config.toml
n_layer = 12
d_model = 64
n_head = 3
n_kv_head = 1
head_dim = 32
d_mlp = 192
vocab_size = 716
activation = "swiglu"
norm = "rmsnorm"
norm_place = "pre"
norm_eps = 1e-06
positions = "rope"
rope_base = 10000.0
rope_fraction = 1.0
qk_norm = true
attn_scale = 0.212
bias = "qkv"
tie_embeddings = false
parallel_block = false
init = "normal"
init_std_qkv = 0.0625
init_std_o = 0.0
init_std_up = 0.0625
init_std_down = 0.0
optimizer = "muon"
lr = 0.00581
lr_mult_o = 4.0
lr_mult_down = 3.0
beta1 = 0.9
lr_head = 0.00955
grad_clip = 1.0
warmup_steps = 0
schedule = "wsd"
decay_fraction = 0.641
decay_shape = "pow"
final_lr_fraction = 0.02
batch_tokens = [8192, 16384, 32768]
seq_len = 256
doc_mask = false
train_tokens = 149600000
steps = 8716
dataset = "wikipedia_en"
Each number is 128 + 24 x the weight over its row's rms, rounded and kept within 0 to 255. Layers, rows and columns count from 0. Numbers have three digits each. The size before them is the row's rms in percent of the matrix's.

# q: layer 3 attention query, 96x64, rms 0.143, rows 0-95, columns 0-63
# k: layer 3 attention key, 32x64, rms 0.165, rows 0-31, columns 0-63
# v: layer 3 attention value, 32x64, rms 0.21, rows 0-17, columns 0-63
# o: layer 3 attention output (transposed), 96x64, rms 0.615, rows 0-17,32-49,64-81, columns 0-63
q0 106:109152118155100125133136103150137101136107121148064119108150143064158161168099167147147146149139136169141113174118150152136149130146123122139091159139126115124173141155140117095141113136116145
q32 120:142133143087102144171146096091148164165097126149131170113112127132130140100126149138129114120124152099168157108087158104124138158122157133116093095138158083127161164124118125097108090128127103
q64 088:165093164113084186125096140109103141091132132125134121130096154135175102140122139189136150128114115135146153116141116127094137142149126143106103140143119100125134140115085094136107068108131125
k0 069:127137157174151104113132140141163117111141138131170073118125135126172120144109113146100099129131113192143135166166103141134158123141134142142097132072104095121147081120127136136143118159144106
q1 086:122131111102140144136098145126130112107095089118152091163121119157088101092159139137122127131149103149067113122146135128119114099118112112144119114102111165080092073111123117127088163152109150
q33 085:150153113171148119107124111121109149111130094090127074140176139118109117111120138102129111145111117124110106113155097157118104096092119131139114150103091162119095090122113122148167175128182129
q65 074:130120079120142117127123079136150102140118108068102127136156096123108162101147164106106124158150144107105118135130169152125160120127095114144164101133140106118085080131149130138138155153105165
k1 077:103139128143176140106129123143155094141110126075095158135146132169097121133083107171138144159139152113134107095104100149130103146097090153098169104121113131141110141153132115113116112135108177
q2 092:173142131159101119125134098134143089119119132133079129127136147072150163184118153132132119117102167165167101120128152160109163138110129121143133123178121104136169132147154099132124097126124152
q34 080:133128118091097109132165152111141153147120150169092168132130143115150138138154108149166101099163138137143176128112154108124147167169123131115140104143191102146162147132148096108107104106134116
q66 079:146096190154093139114123134143101153105180119131147136100125157127181104126112147161175134130129101150144128131126100118103158154161132148129123138158153122149163146144112137105113072126153114
k2 076:143062140116106107136112099148144156107120127151139118087080119104120111142137107107113085069124129143137131139154146143127145118127152078160116160146104116097170152118159154120143137129101095
q3 073:157201069137118119126142145160135104131141113132114134161139100108102156136141156148119123163122134188135144147168162143103132118127133153153121135155145104125171124102118119110138151160119170
q35 079:140123107141082116126108131165186091131124123135092169143096117132122137092190129127106121094140141093125142141138142156103132116153172146148135129134151117127147147129172126109081130125099173
q67 064:105087132128115148087084131137102131091079123122114124097128138137135112169129133120164201098122098142128125120160099144090133138103133134154068139129131126128139113149072141118118127129113147
k3 088:145149145119128089124141160145091133092149122151116131118111102103142108173147191105135156139130123160154129147140106134172136132149106136153097151101128099122151091094143144129134147140156063
q4 085:146153105160113098134116102114158103159100152115072114153137154101112159136132112134101103102150136125152128139134119191092173118090141129126137091113124142116182105148145115100141124102108138
q36 064:145100113120094126139108087160125142122112111165080134099117094150145101152138103128152076138137154161110120143104177113101116140178093143145130110153164122124146120110119078102113102125121114
q68 071:144130152137080141136137128144100162144153109156118148116123136123174143149101178143199123119121110102116122109130149142112164168144131137159071151152138115115119114167100143112136102147092131
k4 083:115100110123109143133127128151086111169161131173098101097088104117132107145130144089114111068141121106152169173155130138162115147098120084145124159154134092137118151120141152134147138123116143
q5 077:144103112123094140116136113157141135171146153158096161088153136097162130143119182116179092156145149093124105153079115131124138148091159116147137116162109122154136121141134112127122120112133176
q37 077:129135150121109141106136133088125159152130128110067133130109146133130119152135154161170092070121123147132163127134152106121111114126106163144084109128177082140163134132099115094111083138138138
q69 068:103135136130093139107103119114131151112116120167145156103153138139150095129204104144161148106148149108155102176119077135077135108109160144120138114072135107125132121130123133148096121130142132
k5 076:104115138130094126137120132149130129071075115154163141121099117099122114100124105079094095088124141150165115101139133109133137120132117095149106141153157121106129129109176087132170130086150122
q6 096:171098094111095124115092119160150094133168131104115197110147118124141118130128117097126119165129146090167131130129135133111136147139137093137159138141097142153130131125145114104189163145167142
q38 092:110084147118141164098136096131129107103141136167167081119096114151119089161101167160121132127155132119159136149153143125148162129146092084168114142086108123120157117131160146118134134161122145
q70 130:081129176181113117134151170132129127188159130114148130089117082149142128127144158103121086153120159175154116143132147106118132128121147104130137153125115111137158142148127162151110142108127165
k6 107:160168108088144082139106172130143149095122099097136152103146110135117160126108096123126084116114092131063138115143142072088122121132137130100146100152136121131135140124138147118112119097098139
q7 095:126107133110084128144086132137151131127112103145126123126123148119113146150081183108182129072099147145150117144148163151123133166139131128152088110130131100154126179145112139120110117084125095
q39 106:166133109089082135118146125130157131151137117164099194127121125106121142113167142112155131102145168127147147130129152110105136145134143113135111120161175109153140163102093125122072085105132122
q71 087:135103152104084135133116185151110138129117144120111112108104163132152142139095145176153138068129114150143165158155163155106120142123114175141120105119132126135145139109103124097076096127104128
k7 110:089115155143113117163100133113160143107119120131144105073118140138150111173077131149075088135128122146120123103141116128124150120090138142149095152104113114118146112118189141123164156155114099
q8 104:111119144144127122129123164146108132114083123106149128169121141092104150123108124144107138124147154161085089148152158142145138109140076179135130174137180139084121151121120085134103139146108146
q40 081:112155125125124095151132105116125103145129164120139146156115139146135126110157119187119134113139110145112133148106134173104142125159118162117184067139176116128139163131111068137143134163146153
q72 104:161110146109116146110195126119127134119103158110135127149149138126143161141138145152147162081147055124143136138111088127084092144164101142126133118112134125121134155124125156177164112114139119
k8 102:114121150158151122135131170115098098152135106117114118138078090112152108132138110118154098170138138151101142112116110140145163164166105125141110170113079129155147105135172147162103107096105112
q9 103:136151160158114107114121166148108099135100135108117116107106132141120145148137164124133140112107151164126073125129164115101100100117117180101139149081136169093137114091136084127128075116131126
q41 100:119124130121164104122152130107134145115145126137148151087121168125148136128108084153160114159145097082121122131097135141105102116154093143124153100095112111144115084169141084127163117152143069
q73 132:153099142149126125085091107135123118067113087141168129159152153142172114112141075133129158120140114162098124119110140154138129115098137147128150103072157126126160146114130097100129119149153139
k9 107:111118113139127134101109116130153178109150117147140164125127117123129146123187091167168117102158101113152148105165070128140167154140130162116117143136148172125134129091135147121131161150094150
q10 095:126137122165068171125142081089162165125129071103108115121143170113108123143171143151095104105127115099144140128130125136163127126097155147085145114115139116121139146168132118095119125123117108
q42 084:151096122105169124115144150135113178153129168107144115105148103135165154113152102086153123149120092146084126101136129179091125151110083112158146139100120110132128097122128122112094109125092127
q74 138:129134086107136143148209126160120144142114144126120184097123129112111153161075113082152120133143114144104165137127141120132107173120107127136108144125111131135092113145144156122114119081107113
k10 102:124118147152080139148112110109124122128161106153101121108089140117096121122117152135110144107098150138133165200091129112126165143184155108134147126160123154135096113143130176135134170110136136
q11 121:130105127115132116130158100126127144157148131115095117145145129112140156103128180126153134053102129117103121127118132184117196135144134092143109129119120147145100126092110141155167166166130128
q43 074:108131175134143110179143127111105133092093123121142158146124094155099091125098120159134105116146142111147129151064149104113126135090156177082138149105123130111161136114116138162111143138111107
q75 126:160064147118135111127162160144097135127155150126134153152180102148152115108167125117140125146144089156110087130132118157088134155185141110136145149132103096155105134175129122116129121121148123
k11 105:131169144123118115123111119146128109160095119083159155148132158136187157114139091115117151149114137120118179158107146143141138108080161113143132135165113093141102129145071151116127128108156109
q12 104:133083112137100121145119125130164091151125146140159123137108084129066127112136100115123134105105133117152133144165113115162156112128162108088076179111097107107148143109115162124153167131129129
q44 103:103119120129130144159120120118098163078139111116150129125111123155156127167142096164116137139161118113094095134147171127105137133135100123142114140048077114117172114125116155110172130119128119
q76 110:123109121133134102078100128177171102100150097161131159114136103127168101113129143121099151153156142129090160118118103142164112126178112101149131093136109128170104094159110110111123140135118113
k12 110:153119128150138136128074135134111140131092091146156186115145127127068096142139136126143098117118109123160164111132169105185107108115130125148150121149134160177122126147112169152139111128128106
q13 136:129103160168149107134152111140157088113156111116102113129109125106101116142165139061145096124117121123154124118135124172111074132138115136151086151115104145099092140165156094152138140139152115
q45 110:132102166154116144111114142123138140102048125130169149129165120157139150151143134125154153106107119153146194126143128120141122109072116129100140117139133119091108131138118150181136096139113138
q77 108:084116122123154132142125122124141124147152137141095112155074160139193122102094116139122077085099127099121127148129115146119121087143104115105081159140147126136103127115121124173113154152146095
k13 114:138098125098102132107123115091125156125145151117131085148121101116143134092086166135139101111143139115147073143105156107150169120126171165113147104118079147161100160125116103090139119108112123
q14 112:101151127143157171142168133099166137141121134168072130108130082109111107168095138095145099137121114095139095106134105130117170123103132133127134130115145118142123136158172116135142178147168116
q46 094:106125118132076133126114141101117099128148086103117122134131135121095136112186153153150184114109088125152140125150084130168176140115148151141112148090097095132123116133110132112133163112097158
q78 111:157096082122138137154118118163165135153118188127128127126159140125113094080081095151149102146114102144099126155136120090132108120129143146126084143160125142113141157158152162111132141152114095
k14 108:116077122157132128109143095136116162102121129124147123145131138150155148089147117120171119149097139116120108120064173096136072147122163103137145085111121148101155125122111140145113142129159088
q15 132:110120120167091123084124139121094098095164123133122156130144130069152143120130107134126134094161108131143110112093124148161123133154082148102136157078128135125162119170160106086133104115144142
q47 093:118082173114151141135160153118134113108119110137165102128140133158118117130103075126138092115117130105122151061110136140109135139097165117096143107096114144154107119131150127177141151101172105
q79 131:133105122152137141153128159088126133115128139157157135122152160123149087082160098140101163163108098165168135135134117126153104111102167139141105137098080143114144099173133083115148109127138119
k15 109:128112112135126113153114167096142133130123144154151115133118127147107130165134124171133143168118124123138123149101170079084137104115083131181128108136152128093099142066112117124111100133073128
q16 092:111108114116101128158173132133132091153120137151129149087102112066134164153077119107138129156125150122112117128088127129142125155179124114093108136100120129182120125178136149140133136125130088
q48 124:105102128083102141163132138129116157158124106146149169110104143137107146138112123123138154113161130105133144100108154099128136142183136142125096099146168076160121181171106150132114127114111096
q80 096:127107169120096155145110165119115136118189126168163144098105158143132122126098110153153125099122139113140121100128116104118105142139117178104112131182108118151124159151098132114111116116149068
k16 114:118131148115083140137133128125100135108170144159128138088103135135154143158143160098110120110143149138149110127137147105172156124128156095160114166183136089116176153083140125143132109106149089
q17 080:146125115157092130136163110160155102124111121158072103142155108066151152140133154161139114125108147188118145159149141165138161119102135125155100148162129107117165117157142119128126110145142123
q49 085:149160117112102109145124139142190137158130150149096161144110133104129140106174114140125085126129146137160159135140153118097158145142175145125118117125197102130168153135134110094103104121148120
q81 074:147100154110107173062130177123129118065131141144133106102146162127176109132158137175180134117139141164130137126135144119098161136137153147130132129155126122118139136114106126115115083122118117
k17 080:085126154156116149083121087142123115129109129104092135086121145097122114139108159122116138121119138124157113151149105168120117126171119104180086160144160103109175131091138142110150118149146094
q18 082:130170099128136103126128139107129130154105127135150113120117155110129131123089128150132169141131183124122128105104147115098145160127148155126154145208177114142097141122081127125122074123103151
q50 074:130147129116120110142185090080101162129107139122101150134127141131144115119104158107139149082143123097089172117070158114119106126123108113127118099142113113151130147149155102152097104117089093
q82 071:142112103132139126176115096141110126165124143081125168149081144109120146148090112129114175135122120117114135118118119119141100158167097139149108153162189124144159172150137086135133131144152125
k18 083:127144155108107137093094172155077145098142147198127151117128138148176135149117132159117111106152137140155116137128091120171134107125166136129142141087139137127140106102130175158150119119148127
q19 087:133129108164115075112114131143134109143110146158098133102142147061163143139109111123158151113129138127157118127137136171116181137127144111136122125185113138194116096129118157108112129096110123
q51 082:167106105096102173107151123143133134139131120181110152117099118124130120148147126135139095108121145129151144124119185121098147138134164103115107096132192111123172161120112135098092083120109127
q83 069:133096144096100178179116160134132142143151128134119144142093109102187125126120126145183133137104095153139133174101098128119128174148137143133119153149143120148140136120137080129136097136165102
k19 080:120150143104106117098121112091081126103130120159160103104094165145132136164133165121080118101141138140134109130161133129112102078128164122192095148151121089125141119114126112144133128141158098
q20 081:123090108110110098088128115145123123117164130135123150122148138104147157151093197142134146123130124179131125155093119155183095157127133135160090110108147093137136139147146101109110089109152127
q52 084:166159133108122126101158117131146158155132127135116133161103143135141120120175137153138144121107171115145144165107144084081131120128156131119180107170166117177150156112124124147129085110163124
q84 073:167147126122100097120174163166116153110101127120151114125148168118129134157132155176125139088157137177121130156114137110138118151115115141116119117126144100123198117135133096148133106075129155
k20 083:143102137104161155142091154098132105153146159126176124120115109112142117144135122121119126138131105177156131144141136141142188125146154112148087134161112094085151112097179117102120157157114100
q21 091:130077147146128189099123139132146108125152170140114138121118145143123090140131165108138133107077145104152149131129121103126112157122116125119120148147149101127180185171113124120136092078137142
q53 062:102090157107117112181129113147144111118123122124089167114127125146134123099145099159186156137137173145135139146120126127172153102150149152115146132131092099148144099132137086168153099140162125
q85 110:100117157152149131095143131112147131128111178150148073093116122161154125113097111148115124125129159184130166085139137123119095109099147170126151113101099129116134146093107140105101161148123105
k21 094:136119123165141113159104105092103159113174123117144081135113120100163110140136173113171110141110064122142147156163160106125129153092127107127114100106159150117111143096118126123127105138100153
q22 126:115158072144158084091124141144101090107093180154132131134061105096126136158119109149121177134125139111162133138151141119150153104111119138131112151127141131140168093125114127118113105126119108
q54 089:132103117085109120116159111136141150133118137189143121137136118176161136131178147144163101137145156111102157154091160151103151124096149167118141129109112120160126100101159144161139120095157139
q86 106:099095142115117149131131095100137149165105136149154156099113125110123144155086131099170111113110131154091145110129150111174121133091109165120107120182160136128142125109139100092147143137184114
k22 101:146127129151126124128094132126081147110169140137113181120127121125115122136148148138131143148144135093144092079134081097137106111169169066118103128125110130102124148128093135093105119177115103
q23 094:123113141128152119152134091165133120119134130073103089155138142113081121105137156114122121124145117177077105118113119173129135127149093118116129141058127140118128142130139072171132133157130126
q55 053:119159138137131125189150076105137093129137099077140144124173139121076122066099100130090151175118113132128116101094108125118117126153157131119156094113120119125114137127120124112137149132125139
q87 083:159105153147141121140155129149082117102131163094089106153115153110122137090081133185111126122100115120126150077117139153115131113135117141133144169156116159117126166137124142121087105154113170
k23 099:114160119164166126121098134127146090161127161082160132143126114168166136149093121143158136161148158136136104163131157121127096162157124133095119111118114128100104124129094114106195131142115119
q24 132:116123156160128132088120113153119145117070144137106116107132145120128098112111163120116147118141153150092089151108115109155119109083131131111157116077114127128144127149152092142099077064131146
q56 084:122101106114081125157150140121117148168137097177123089128138126119171153133103089119143130138137166143143137095114182156116158114119147145088112144131140110118100094100100115161178124121108118
q88 135:148130159116156127109088132123119117117098122133140110090124145155158161097100158166117148136139114092119183096128100132131149128065109114100125125151151121126161117141105084163175112145147127
k24 109:112122169134142139119119102109107149149099141146121131114093135140128126141112125145097133133134113157161100143155096129169074165188101150116091123134160145122108186137144111104124157139177146
q25 117:133179101155130090120106140091116124095110118156127129098069126109087135124123171131137148138131161109116124128128138146118121084133143112145135115100060111145196130139158133131140152148132121
q57 086:132153117109146149130128148098135140165125144169153160088116099135114153087053095104115108126158129121161183120120143152174092094120137098133135112128135118098094116137100133136114130135120139
q89 128:125083140141170118125087153158120105079123167150147112080164152150112160124162107131106115159140142113065094098147140091134150093117137142111145107117137124142099121153097124123128133126117125
k25 098:108113106109100108158116116120147124114119101113168134150119122125124130098167160141165108166156126108119061177156096166137149142154116099087139133118118097111175148136104136096154129121142127
q26 129:121149165106124091112148121155098108120137152133110125138160115102143160172148117162153157113121105137140146112158100127143091114170091098120133087107127125136112135069162152158105156126170123
q58 112:186121129142149160075112123113102142127146155135158125145122127136137128137115096162107092170089101130130114126108127125137153140083129138128175087116146115126163144148139090115159148145070112
q90 136:147110153144113127141095125124123125044112117134131139095153116138113089098110080119146149141109072116160126164122100120116151098145121141141158141115130192115144130101128103138133107099142128
k26 121:100074133118155114129109115115136106121163131111150118107125189122106146146162110111130127113152153135160135153140106139089128124117141127125102200112102156113161081168106099122103145120140103
q27 123:188111147143165114134148151117141147127145123122147109159144108076143136108089125151067150088176136135114122147153153132170144122135105142148159121134158096150083130134150151097112129117129121
q59 080:108132168093143134113123114142111150117095186130139093090160129112115173158127110143117122136134145090149147099175117111109086136126099110166102120125127146123128172107150111093177146140141115
q91 117:127117086118135082105136132180143111136114152104149165096153113110099168142127096115129163109098149119109189136103129156148162113093155101127132137114106101147132122157077140138120144115119145
k27 115:138126096135142112138124085088166082134141107169139149139132099140139114105156136122101118123125077166139117089101130174167138122125111142099104137141135153130128115164114129189130110110091095
q28 121:170160124132124135120082109151155145143154144123114119132093098143088127105148148113105093127127144089141119094133122142089101179158127112163173086144123102133130139126106160081132124112109162
q60 098:132094109111093180168114119132132150145160120126080146136135123129087111090164105107150109172127115086107117147100160134109104120109133108118121125132114079125165122121126140153101156122083099
q92 114:088164140086159123128161085131113130146088150096158144095135099123122117134149143115085137104159133123131151095141143112178100105159115140130103118108167148166157132145099153117146159130121102
k28 116:140067117156153102087105110126109137115126133124165134113119131143114174107143116120137118145155084125140125178123108112154157095164103180149110135105116134102102134167123125124132148160137182
q29 112:171157111129140146132114146171138145169139128151099118139117123080169106096123121110135083179073117174126149131107136154122108146134108088121122156178116096141114117139119124129133126141102152
q61 091:100083125113158105115169110128112151118096116143113098183110119124113109131164129133160115119155120087125167106112126129139123159156147159127113115069141104121162089167110097149146117121155104
q93 124:114140156143108164127139121125135140142115159168141132145091121126178134140116132160116171106139112110138099131103109091123119122145145209108154121124159110136119153108112170092161152139127178
k29 112:134148062141106113123108096176124152122118105110112178123093153133141127144100146136147127122100121094101128150155126120114147136129118078165143152144114157136108138093165096120114081145162148
q30 106:124132146148142134111124066149132122148119098133084100170112107077160156125129174122119126121090126105128106141134101141134106103136121121105114125133094117107153172166121148097168077158124134
q62 081:127122128109128111176164124163129091114107158092098130139096083138141102080116115141111145135112126168124153085100159142110164111161131086139123102129083152127146106095130105125095122115147138
q94 120:142099119159130107126128124159122118114112187112132143154135171129078103123078116171121158106165078086134123104143089120120114127177112123137151130139113140141143124163138106163123105136100115
k30 097:131103130154103113117076167142158125153116092144125130155158148114146121117130159086129134121118127149143149136123145148137087180109115120134094109113106161121061134139146171126150086104093124
q31 089:166127147173098105112126127124109162107088148159136081167142121191144146134133124129173135094131125121105200131147114129096122153120129118120145126128121109138111125093136165102152128122133095
q63 096:091115145148143134113092103085133157109143067108104115103160154130164136160125140152083147155132100147138099130136134158122135154138093130167102137104128127114140105091093077121111143115101130
q95 113:124091158123132108131137092135168100108146134121137076150102149124151080139155103140145113122165144134094114090111121096126129176121105148096155101113136166075124156131141112109149107101150114
k31 122:120115109121129144131137134153148145160185127141138139154118155086110127124103149100122125132131118183123124086136097086159124140086146127165131142127173111162144153131127170130114132122058154
v0 100:119159136139126172081150119104139140174101137092107138177123137124124156108152134148152090126126141152166112150146118159132141171146157104154113175171089106126165116125133146107118146142128104
o0 097:108111101135133127121135148148062137097122052143089115134135087153127136118135126094145177155154142145129118097141159122122104081109113105100150119146099121125140100150136133098101116106138105
o32 092:123122115122128077151117140136138123106107186116156119124142128107081090130137104132165106123093131124113157118129113092106083132113129189153122136105170161124144100114135094123092105111134170
o64 101:118115138121129148106151134145180109127159145157109140112119152099136141086150137155065117096150103117132145171105092142159161149151143135116120129097095114151076138140122156150150158160115109
v1 108:110146126119127153149101210128130099148157107138110137143148161153096164151118116133165105145146156176117146143092098124107169147109101139173101122123151139130126156145151147110100143125131113
o1 092:090150104156132131132099151133131171110119120173170089124128107125142120098131084115067171145137126150143141150123111118148129117076148075115126130132130165124120138141128117149086113113168113
o33 117:152099096139132141098169089148128148156109162100084148122150155120087118127163153148153120100138095099119102162123136119152138130182109146142107132163116105110139123129071104105113120112103133
o65 099:145151167123133107140096108100108071130139130111137128123084107126168150143115139119113125118118141126154135108143125148096121123146118140118144136100133115164128139080177156108212144140103169
v2 100:119139171168143098133106081116108129132192145132123146134166135117105153125148135146166142128137113139145116133079125109115097111160152092178151078110119107107147125116108141087122111148147143
o2 088:103128112091185133133158158162124126114155145124150115148156094106151114123134102142148101109119131131135147142188143113169108091086137098122142088097173136112159154149098106118133114115145116
o34 106:124117152151105140122141113099152140165145118172116135087071134128145123095146122106139116105147122146170118128122137162096130129158116170088095169147107092158103121157167133112158113166129138
o66 098:145141120114116114113111155123103122125055147103114121159141140136087149134132136124134177135114131110082116100090096129137151124128118111173121118141107147102135078097139110157089177106095130
v3 100:114104150163146141156101114115129178132086119121120125154146127112096123136113138119106153084093075123130123133141117114119121118114106161185115163171152125125101141069083121135105126101141133
o3 085:143143132070102117144090143112126150096104134186150151157115127167131111120136124138158162139142134131128130105077106102149151156145150160133162097110132143099162127122125122124176146105084105
o35 119:123148121150148123091150117154141152104179077129148102103111116115159108149158155151107111131140140126127153139138128165124084094109121132105138132104131086178109094163167149121109090129114159
o67 088:136115102169101148127135160120121086150117173079103145109135136113086158096105130123121095141111136147123112128161151117090163153183098107135108131167126161090128166128104126135136117153142138
v4 091:125169146109149141159178106151112137143143129128083160145128096133130111128118129119164127110157090082154114109142153106148153135103130131150156094176104154138118166100131143130097164148088106
o4 093:134167130067161130114193090136123148078083149118125123151102130097147124114126116132112146124144115120166103144113109169152127125129109119125091123154128182110165114128145124151117140112154107
o36 099:139097114164101110109101181123114073140129133093120122121138127164104147128179122115144132118130153145072159113142127144096155121154129118112167124087141091142124135138156151148148130149101173
o68 083:136094128169120119148078116086188136154182130156114086102154110129110107118094155155121104134091155120108130137127120088160114115114126154152128157119147122142096138119110092119136144098111128
v5 105:074107082119109113107151157181137140149148172107133098120133139099135171153151148118112151153147104117137110099119130117132104148149123093138160137121111110083118095115112108179168134114115128
o5 095:117125148141117115108156092116138091134164129128091153115114114094139119106112154094151130160164121089155116140123149158135092055162142130131120105110129075113131158101146109102115119091137148
o37 121:140147123150125180132115104115165176110096119141172127147122113154152119142115112188106095136116134165122120117139144129102133147080124163111087114119136179162103125130143151114114159156136098
o69 092:169132165085121089135112160133079113118136143108125074112127155133113146132117113135125143101090135147090152146093126118131179154142123103105144149157131149150150142122096124190150119108107135
v6 094:119087108131092126087137130120111161119101074151108152118117121133109163129103120137188132126117164105147107093153165139103131120135146146141097116098134145095095112134175104161157103112141148
o6 095:140113119170140099162154099102127118084151135158115126130139130142132098090142154158095141090132088160117167145102108141152085124125169093109144110118096130158130153118171147138104108145111099
o38 089:131183127130096141179118152090118175136132162141168117131124125112087116120128123122098068154118151110120146119149122130129135166143097102130121154139116081092128129111075155137118126112101143
o70 098:094107142083154115091107128167148073115136117089138126123148131105141147144128110121160145129142148130147103143125152108086154092145153203141116104126129159158130107165119105117108147132159128
v7 096:145092134148138153124113116182103135181106129095142110150118142126139180101156082117117114112149156142152184121149147109131134112120114115104168123110133141089130112135149089114128139085130089
o7 102:121111149141111103134142130140113095105173118149150122096149167123149073117143137091159091144128153151098127120105132150117125072125152137131141125125089147153092141140150170096099126132159176
o39 095:142133124150143151146132163107179132117095121098110099117116129111131126106101157137107121103128110108117106115099114171124116185078132140150087118141144110130190128131082147160137151084137119
o71 097:135127121106121123134131085130109155167110156094117133163158072133106167134170114148090176120119105133129162153149108090143132167138119110154130129120147127102117141146183107155141138168110112
v8 108:118123128087110088125116133160154144107094155133142143161128123154124110083170151183141148131128129143140156096138089090102124128083153172163123158140125132141133133146085147127154117106094121
o8 098:089083103108113112164114135154152114127122086126161104143113131126088138132096145121162111117143105134120106129136129143165162152126149084091135127114122095132135105185138122132105193102116102
o40 123:163137152146127127113146120085091166133172144125105117152118108108132087114139134134104109111143129112169152118113137159118095111149124132135105108117135171133128147048142118141096104106146183
o72 074:116157090154112115096134116130141126151092145107104149090112127125124182176133138103099123136093128132109130155133129105107090107108098165098153123169137104098150147148088157113154118170137108
v9 109:177131187121129160123129152111077148134117146201166081137118108144119156110166123097136131136151123101169153122116096139149124142103117129141136099090127142149137131120104102122123154112129125
o9 100:123148154134111123149130146121119194122209131159152140123114107139143088096097093075159136142139113094128133131115157145125094141123108125134089122156093115168140115147129144140114110105125121
o41 114:120118123159152137136117086114148073133119125076071129121167162118127127139143152160117157068119151140145109145121130112120135105161132150142170129128095133098141152111142148096157142155146163
o73 096:127109091111091109107146159134091121155047147077135138148113117116120151142121148138112140158146137158097128109152116132141122128126153090126129139095165132077097131122099111158094127116153130
v10 105:121081135086141103109133118074101136131158134097143160143108134080147122141136099147121135146102165115114167106144083124152108168161130150118146101101165115149124148171135114100108129102146119
o10 110:167092133177119119086140114150126126139144152109111154116095148171119133089144145153124108139130105097089103124118136169097126132142157087144118114150126150135162115173155156168132095141097112
o42 122:137136112104093173144120144146145133148085098133122109160154084081156139121117136100145164113117083144202109131108098118143148148119127146097113152174122126110105105122149142122129120128151148
o74 090:071174104098168099160097113134115119108153131135140133114153186118094122110136123091127122151145161138092155143182138126146117122149115119132129120098093134137140141114090093084103122123138125
v11 095:175140116150139106091159101191140158140120131125131123152144101108106165150103158130082120153137144138122132130137101112120101104067155101129113069138147110142128096109138127115144126137096151
o11 094:132122129102105172154103119163163157090098108099133138160143130110114136146157167113190105116126119093127123126140139119130192128141171146108126130149111152149160120137105145094141090121099121
o43 109:097106122141135136147142133040139081160141127140134119115104145146121114091118102114088161138140128141139099090096131131116109155107086139137132150120109118103104189141143141130117165142148113
o75 085:138194114146123078104150141155105145130116174115150114104121110131148144150128102150108122132139118116128142145127105135150136115119117100136126146085164126155161073171148078143124162124142085
v12 090:097109105133146188106124117125137153130166152131131125136167170140129125086142144120123105140078121129111109108124166150125109191114138154114133130138137127094103150120161125149068116084115142
o12 078:157161101127124106128134091106134120107147147127141086139147103124172131147133118131121104147186125119165120100072112128148118144168164142152120124117132136149107140197144152168112124123164107
o44 114:111149136131109138113100150166140141131092131119111148100059143139137103142102137158117142096117110140092138147156128122138110145098080128118100150104152116114135061068142125109139109098117114
o76 085:139126133106114137153167156099135140143188102118145121162173107130112169109146117117129128131130158113169124148178136118075142127140140120141163102171102146128118183116099125123122140166137149
v13 103:140157167113117162148082124143090164142123092143108128132138088104117092138125104173121117145163165144162168140147125141123122147160106066128128123097123165093112151113108128115119143109120112
o13 086:118170135152183109120125127110107101115144136142196125133158119113149130081120105135160154113165149123090112156122120125103123145110147102156170131156119183151120153123139115105102143106150153
o45 103:161111072123101162123169136131138147115143128114078157126100171140121141106155188080129151118090107120132129127160118132125140116126124152132109162120133105166137151132158142137168137166100133
o77 094:098106160126122097128101095112144132176116119101109132122146126129100115170147111168085100163138102121131130096084156123153142130127153123093125093113126066091140097165111132116094120120131132
v14 103:121131165088084141181148113158128151134149061138130147124119123122114143105111168114107106078113144157089102131135120149142136124131135144124165147102119144151120139131072144099143134097103149
o14 104:122173111082133124164161138146117143106108140117123143111073130108107117136080108103134099155164162141112103129133118086093110152159098131147112159148107144172107110161128110155140152121139101
o46 109:146137117142142136104111124120119119138143122144121097132158126166123150149143164133163167146111110130179176082147151150153118130068128077089098113140125100092125153107123154152134118142089112
o78 099:142079132173118120128113132114123108134112144130127155160142147117163127091170121149090122069103095114117102176116124150128134088147169167138130102147139130125148131111153129096124103115147181
v15 099:101128127112118143143165140130130126148099106139151105122103113166171110135135125141128121126108123133161098158064129106121060116158137184117143166142097142144155143155158144131090116105116100
o15 097:121132110136096139144173135141140101116120134152121170104096147132115099149159134121131119141084155146178105064135160128148094132130135140146112146121069093118123111152124154138142180116137095
o47 128:104148136134152120137103144137122162149126110089105149160144118094141166118096133145139147093153075100078154148110090119080152146126125092140147121151179117133124122104126118138150073127128137
o79 093:175099119116139127090113125155131094122139121142132078109135153159137095128142127094109112149158165132123118139162171170168126085104112116116130141152157168126130160102122124127100134094128179
v16 095:114154134130112121112122116073158145167113141090075175162093120152133130118126098097094133158104126113116146116169114105118121125109155117101140133163093129094128129164142140153171157114106123
o16 087:144117129193146109110122123114103136091121074118112113103144137132150130116141148134148165105110100153143099103138132135125143114168121096100178135178154102129180148142173109134110104136112118
o48 110:158101099059148133156132159124139090133104142161180110133132129125102146155131105120126128131165137141133154109093142160141132166099146144137096107102130152182093109134138123138120154089124150
o80 083:101154135130131119108128104137168162149150131137141148161115122138130132131115144132108074131104137069105129127167122126117105089135103134177098168072102124111119168110081147122120158158135121
v17 095:120133108095144146152147129133167144147118153110142158141101162121142128152146138153147115121159109121151162092125064145112131112139171136130134156099106183141136186112131101104092148134113166
o17 089:113132153094137128141129129156118106116101144124115127104112146168088145140098139096061117136113130142168143106162157088118076169157114115117096106131140134156136150132167134131079153137104130
o49 112:166129122151118141105126144140104122106125134117125161139191137089118120096156111147151126145095113127091130153118106172094131129109105146094143170168179152161120114096126128123110090113155158
o81 097:118144090135149088126134116095132142154147137136121125161079089112134117150158135134097116122170138122156119145134118088176156117154150118160143115112084068082128120151113126162165129111133120